From a checkpoint of a small transformer trained on Wikipedia.
Size: 2 heads of 128 (1 for keys and values), vocabulary 2048.
Architecture: LayerNorm before each block, rotary positions, no biases in attention or MLP, tied embeddings, attention and MLP in parallel, capped logits.
Training: a variant of SOAP for these matrices, 548M tokens.
Each number is 200 + 20 x the weight over its row's rms, rounded and kept within 0 to 999. Layers, rows and columns count from 0. The size before them is the row's rms in percent of the matrix's.

# layer 11 MLP up, 1024x256, rms 0.173, rows 856-881, columns 192-255
097,196,191,207,211,206,187,176,194,197,219,182,217,184,195,196,201,217,195,201,216,192,165,193,200,208,180,192,231,191,230,221,211,182,197,225,177,200,215,199,170,219,188,177,193,227,212,162,210,204,201,210,176,210,201,181,194,178,183,183,228,188,211,198,197
099,178,220,191,217,246,219,225,169,220,187,192,175,200,201,181,216,185,206,225,197,187,185,201,174,191,200,210,177,239,204,183,206,173,170,192,172,206,198,221,190,182,234,184,179,219,219,188,224,214,181,237,176,214,195,182,183,176,202,196,206,194,188,190,222
104,218,212,207,180,200,168,202,202,179,231,190,211,218,208,211,183,167,206,230,182,183,191,184,213,212,176,230,179,209,224,212,251,217,197,165,203,203,197,209,193,185,219,239,204,202,188,158,175,213,188,219,197,201,220,183,196,216,214,214,181,168,213,175,205
095,210,212,174,238,217,240,188,233,185,219,208,194,209,192,234,170,241,226,216,173,218,191,161,195,203,230,203,189,220,182,243,192,213,206,188,209,168,180,217,185,216,210,194,201,209,197,190,215,219,249,181,175,186,217,212,186,206,236,181,209,184,187,214,191
101,167,201,184,208,201,202,171,222,208,167,184,207,223,205,223,210,185,210,224,221,226,202,195,192,185,197,208,203,173,171,153,207,200,231,182,207,191,178,226,166,204,211,247,250,198,185,217,217,209,169,193,204,248,205,212,224,205,192,193,173,163,189,192,213
093,187,212,211,177,215,201,200,217,162,169,179,184,195,166,210,198,196,204,225,217,189,192,209,189,190,212,259,180,167,203,204,222,226,226,186,183,232,180,190,202,199,187,188,190,180,201,172,225,196,190,194,200,200,208,197,239,188,204,215,207,196,171,210,221
095,182,174,202,169,242,221,202,231,181,204,204,182,175,194,205,171,199,199,195,186,189,202,207,203,212,213,168,199,224,230,184,159,202,231,222,172,195,175,185,182,185,183,235,198,201,175,188,215,158,180,211,182,239,184,188,211,196,228,189,188,175,168,214,160
102,204,191,213,198,205,211,214,237,177,156,210,221,171,203,206,198,228,215,216,240,189,201,208,231,221,204,221,201,182,227,227,212,219,207,200,215,182,233,241,131,176,198,210,216,180,207,189,196,195,166,162,215,215,177,192,207,201,208,234,224,211,181,171,209
100,195,202,186,195,214,196,251,202,193,206,221,150,198,185,216,205,179,188,193,196,169,208,207,152,194,237,204,195,228,191,198,199,207,191,152,245,195,201,199,206,210,199,195,182,193,208,177,245,185,165,214,219,231,179,227,204,169,192,205,177,219,203,158,244
100,197,206,197,220,196,223,199,176,225,185,196,194,212,196,204,190,195,207,205,206,205,188,205,203,204,200,212,184,193,165,187,173,167,196,213,190,225,208,159,189,191,179,207,207,173,235,196,215,213,212,216,189,210,192,187,176,171,195,203,188,195,218,229,182
094,223,157,177,211,243,226,221,211,215,193,201,192,211,217,197,167,189,238,218,203,211,210,228,189,212,215,194,223,217,185,187,189,217,202,201,220,228,181,168,234,170,205,188,184,183,160,211,220,209,182,206,213,198,219,200,175,210,180,157,216,230,171,181,218
112,222,167,156,186,161,179,204,205,193,209,173,201,178,149,216,220,183,236,232,171,204,172,192,155,181,220,189,234,166,217,181,213,167,190,197,205,193,202,180,189,194,219,190,176,196,227,207,177,218,138,184,196,202,138,217,208,193,181,235,180,184,199,196,194
103,197,203,163,242,205,201,176,206,247,197,206,196,181,233,193,205,210,193,213,186,195,185,203,196,187,212,205,188,202,221,186,188,209,207,200,207,179,192,201,176,166,157,215,205,200,189,225,205,209,193,194,207,218,203,207,187,205,187,237,192,202,224,185,200
106,202,180,186,212,210,259,191,186,205,196,207,199,165,195,208,177,205,204,161,241,206,185,218,189,207,180,200,170,214,209,195,194,218,179,189,223,185,208,184,213,229,194,208,235,199,218,201,187,185,225,261,166,175,195,212,209,180,181,169,212,184,250,178,199
097,209,203,180,208,189,216,212,207,188,196,232,208,220,183,227,182,194,241,171,194,217,200,181,187,236,221,189,227,208,216,230,220,220,235,206,200,200,164,203,172,198,186,221,203,207,169,180,241,214,210,217,188,211,185,186,158,192,199,183,186,191,212,212,189
093,205,172,200,187,187,181,181,190,187,213,159,220,195,229,136,197,181,195,170,198,217,203,186,199,206,192,211,226,199,185,216,208,211,194,192,228,217,211,189,161,200,215,160,187,178,184,194,219,195,221,198,228,184,244,155,185,204,212,210,216,162,161,202,205
095,222,229,203,197,203,205,209,180,223,190,174,203,226,199,213,201,225,166,223,189,198,185,256,182,228,238,208,200,195,214,182,201,215,163,216,187,215,178,188,198,187,224,180,217,187,214,200,203,204,198,191,220,185,193,160,202,201,204,231,202,198,202,196,192
102,187,206,200,211,207,195,208,180,154,156,187,174,239,224,199,197,178,203,211,201,192,184,226,181,199,224,216,187,210,225,216,217,239,171,156,183,217,201,216,193,184,184,166,186,210,202,183,196,178,192,223,194,217,205,207,240,203,204,175,172,189,200,194,213
104,204,224,174,185,178,224,194,183,200,181,194,213,184,206,191,214,177,202,201,215,195,229,203,236,180,257,234,196,212,209,232,238,218,211,177,192,216,216,209,176,177,222,182,209,183,204,208,194,165,186,196,170,207,220,222,227,180,217,184,259,182,202,202,227
104,219,184,188,225,187,231,217,206,187,215,172,204,186,232,216,212,222,206,218,182,203,154,221,183,178,222,187,189,189,218,207,213,167,162,199,197,170,177,204,206,204,210,205,202,175,199,184,201,182,203,205,204,207,218,176,204,204,214,167,163,180,206,193,191
095,204,216,167,193,188,221,225,227,231,176,215,171,142,203,197,171,189,147,169,196,167,208,208,210,203,194,175,176,177,224,228,159,185,205,174,205,189,201,196,241,193,218,207,243,233,202,212,187,214,168,165,208,184,212,205,228,221,222,213,212,173,171,200,203
096,177,191,191,212,202,187,209,188,238,212,217,205,215,183,217,194,198,188,214,201,206,206,240,212,159,183,201,197,200,204,195,182,208,228,239,210,184,173,214,207,205,164,194,196,221,170,186,183,199,217,152,144,232,194,215,225,191,192,237,191,201,233,211,220
095,157,231,223,228,190,186,228,183,219,186,185,199,173,226,191,177,199,153,171,213,240,212,201,229,211,194,199,220,227,218,190,191,179,230,214,204,205,189,231,185,191,203,175,208,201,225,195,205,183,244,191,197,196,185,177,180,245,202,194,178,169,183,170,208
097,193,200,206,224,202,186,234,180,206,235,186,249,208,196,189,233,202,203,196,202,217,195,192,191,204,173,181,251,193,189,179,222,178,228,274,198,185,176,186,219,209,209,235,191,204,206,202,213,216,187,213,218,162,224,201,231,183,222,211,223,195,175,195,226
097,191,189,217,221,187,197,216,198,225,214,208,204,193,208,198,208,165,224,219,208,212,230,197,186,191,182,203,172,216,222,194,176,189,213,176,199,205,220,177,188,196,169,208,184,190,181,183,206,210,223,208,191,214,198,206,204,224,168,189,207,212,218,191,225
096,221,200,201,185,189,188,203,213,165,191,186,209,201,212,207,200,207,235,171,206,196,200,206,203,173,222,183,197,189,164,190,196,208,200,233,212,186,204,182,193,224,196,204,219,205,196,199,218,221,214,166,200,228,192,210,196,218,230,207,220,208,202,216,207
# layer 11 MLP down (transposed), 1024x256, rms 0.181, rows 856-880, columns 192-255
098,195,218,215,183,187,226,225,227,157,213,186,178,191,210,202,189,223,192,207,209,191,194,222,194,190,209,182,184,196,224,186,180,218,194,203,211,223,206,215,225,195,227,210,203,200,185,218,181,213,174,217,189,220,206,200,208,161,229,202,199,189,195,225,192
088,210,148,210,198,150,226,189,235,218,195,199,196,170,204,199,218,205,233,197,185,236,212,224,188,192,188,190,187,187,184,209,196,194,217,242,216,214,192,208,203,196,198,247,223,196,182,202,181,214,181,177,228,177,236,184,203,154,198,205,204,222,161,218,230
104,199,233,176,177,189,173,210,205,171,210,205,231,232,193,204,176,215,244,224,194,227,231,198,201,183,222,243,188,186,192,184,191,232,185,209,178,172,208,193,202,176,191,184,186,214,218,193,200,189,182,189,240,222,166,200,146,209,181,201,210,206,201,205,201
105,204,223,238,198,224,225,172,180,191,205,219,222,230,188,225,208,221,199,198,180,200,196,182,241,196,208,195,221,220,173,170,214,205,192,208,218,196,184,196,183,200,208,201,216,219,214,198,193,194,177,175,238,222,207,175,221,196,230,195,203,194,182,154,211
101,153,222,195,178,168,213,206,225,224,215,185,196,219,183,194,233,169,186,166,215,181,185,189,236,185,187,225,231,186,168,218,185,185,192,177,216,191,196,224,184,243,199,184,203,168,203,202,210,218,220,225,201,180,227,168,207,159,187,199,199,178,196,220,177
101,187,169,188,176,209,246,168,197,216,201,237,174,216,190,192,219,200,224,154,232,206,193,230,170,189,206,207,228,215,174,202,180,194,199,207,211,175,229,172,173,187,197,199,213,209,206,172,196,199,175,165,205,221,196,214,211,199,167,236,180,216,202,184,193
090,182,217,163,209,183,226,190,185,209,205,239,199,212,222,214,168,211,191,214,194,185,218,210,159,202,161,210,201,178,171,219,220,183,158,207,201,205,158,204,212,224,204,187,176,160,193,206,196,185,193,212,186,195,199,193,171,202,189,190,183,225,215,181,201
104,206,217,241,208,184,204,197,207,192,188,185,201,198,189,183,195,176,153,188,221,223,202,202,204,231,196,181,188,197,219,209,209,235,231,193,230,144,191,166,199,193,260,189,210,232,173,196,190,198,197,197,210,180,157,175,181,219,222,159,241,243,203,233,184
097,220,236,191,195,219,165,222,189,209,215,165,196,188,237,206,242,222,217,175,188,196,213,187,201,188,195,192,248,190,198,204,208,202,180,220,203,211,217,198,195,219,245,208,192,188,181,152,214,205,187,219,163,210,176,195,180,201,194,167,187,226,188,216,188
104,201,204,226,219,203,193,158,206,197,197,183,211,216,196,191,203,199,219,208,233,194,202,203,197,221,222,201,211,202,197,165,198,179,199,192,204,173,182,173,192,247,214,236,201,186,170,222,233,200,211,175,218,220,196,185,207,207,197,224,223,180,216,181,206
092,208,235,152,208,212,220,224,169,174,218,175,247,200,213,178,230,203,187,223,186,184,174,195,234,196,168,225,178,211,158,221,194,196,211,195,184,186,180,185,222,231,206,217,174,186,195,213,204,171,219,232,216,206,174,218,191,182,190,226,216,204,192,191,201
113,232,209,170,195,169,179,216,226,213,220,179,166,161,162,180,190,176,209,183,221,203,207,184,193,210,182,189,227,189,218,234,214,173,190,180,200,209,212,200,196,175,200,233,185,205,217,192,212,197,210,179,178,207,201,184,238,204,224,190,211,183,175,147,191
101,181,203,226,228,206,171,182,238,224,221,176,216,207,221,198,178,212,227,178,178,191,199,203,205,208,212,216,202,168,200,238,197,202,202,216,230,182,211,166,207,197,199,206,187,214,214,155,210,194,168,203,237,185,199,209,201,191,184,184,244,193,217,208,200
107,200,200,213,208,206,213,200,228,175,197,220,214,210,192,210,227,201,239,186,236,174,218,185,184,184,202,190,224,158,200,225,197,198,245,159,218,183,225,156,206,224,234,206,208,190,192,182,197,187,237,191,210,205,221,219,197,225,183,167,193,225,202,216,210
092,179,169,195,175,163,182,224,222,233,224,216,227,167,249,206,210,229,188,205,200,220,208,191,249,230,198,202,179,203,227,213,223,169,260,166,211,178,186,207,211,197,208,186,213,198,191,204,196,201,223,197,222,210,222,180,157,217,177,225,214,177,204,192,178
105,196,180,187,212,234,261,207,194,208,176,212,156,179,200,197,203,207,211,234,192,221,179,242,218,183,213,199,206,237,201,238,178,167,212,164,205,232,183,185,194,189,197,197,198,234,184,181,210,175,179,229,191,215,181,189,188,191,213,197,184,188,173,165,193
104,202,189,187,201,225,182,212,217,174,201,229,167,193,188,213,224,208,203,227,199,204,222,186,198,192,201,183,183,170,210,208,193,232,178,176,188,205,200,160,197,209,222,194,209,166,213,202,223,222,232,218,175,207,223,202,195,240,196,181,219,180,190,238,198
103,206,193,171,186,202,198,183,184,198,190,226,199,251,192,180,238,202,199,194,204,161,185,212,242,199,203,181,152,205,194,188,223,206,175,195,236,229,202,194,225,154,211,220,165,223,227,202,216,170,234,189,189,191,158,219,178,204,208,159,188,195,178,183,192
109,214,228,182,218,215,164,217,211,180,211,186,196,191,215,209,232,198,203,188,143,219,174,193,185,243,182,174,233,232,227,211,191,199,195,210,184,229,210,229,186,216,207,189,196,197,211,197,202,205,223,199,196,183,229,197,217,199,201,189,209,164,221,221,205
105,240,196,171,234,185,209,195,204,207,212,183,180,227,215,218,155,209,164,174,198,207,171,219,165,201,214,161,177,200,216,167,202,208,200,193,204,197,226,216,204,171,200,212,191,192,185,175,225,165,204,191,181,219,198,198,219,181,227,201,185,194,202,222,213
094,232,209,225,200,212,199,204,217,243,230,186,219,222,171,177,181,171,220,185,227,200,223,227,178,214,188,184,192,209,241,176,217,204,210,187,197,193,184,235,214,205,226,207,217,180,193,218,175,191,173,224,203,205,177,194,189,217,175,185,195,202,221,172,178
097,236,196,192,201,191,201,188,200,182,186,215,199,160,194,195,219,188,189,189,179,185,188,165,239,176,240,218,183,194,178,188,242,193,186,174,213,224,206,203,174,201,194,211,185,186,215,204,228,189,200,174,187,221,223,180,178,202,207,195,202,190,215,225,231
100,210,217,184,179,171,221,223,202,173,210,215,193,207,190,239,179,217,216,213,138,209,192,183,170,171,222,216,207,210,197,218,206,199,189,199,192,222,187,220,209,224,206,188,207,212,199,198,206,193,228,186,221,195,173,223,227,189,204,219,220,184,213,196,227
087,213,204,208,205,193,180,187,211,197,166,211,150,163,199,222,172,181,206,223,207,191,223,194,218,168,185,199,173,177,233,218,220,224,170,183,228,186,223,203,228,218,196,192,205,212,205,174,186,204,183,232,190,190,165,187,200,181,193,187,217,199,185,178,257
097,192,238,196,160,230,202,190,224,160,222,210,213,209,201,230,194,198,181,222,213,183,230,221,188,200,208,192,192,219,190,223,199,200,210,184,229,194,214,248,232,183,199,208,211,205,231,217,222,191,178,168,193,221,202,193,187,207,210,187,225,237,200,181,171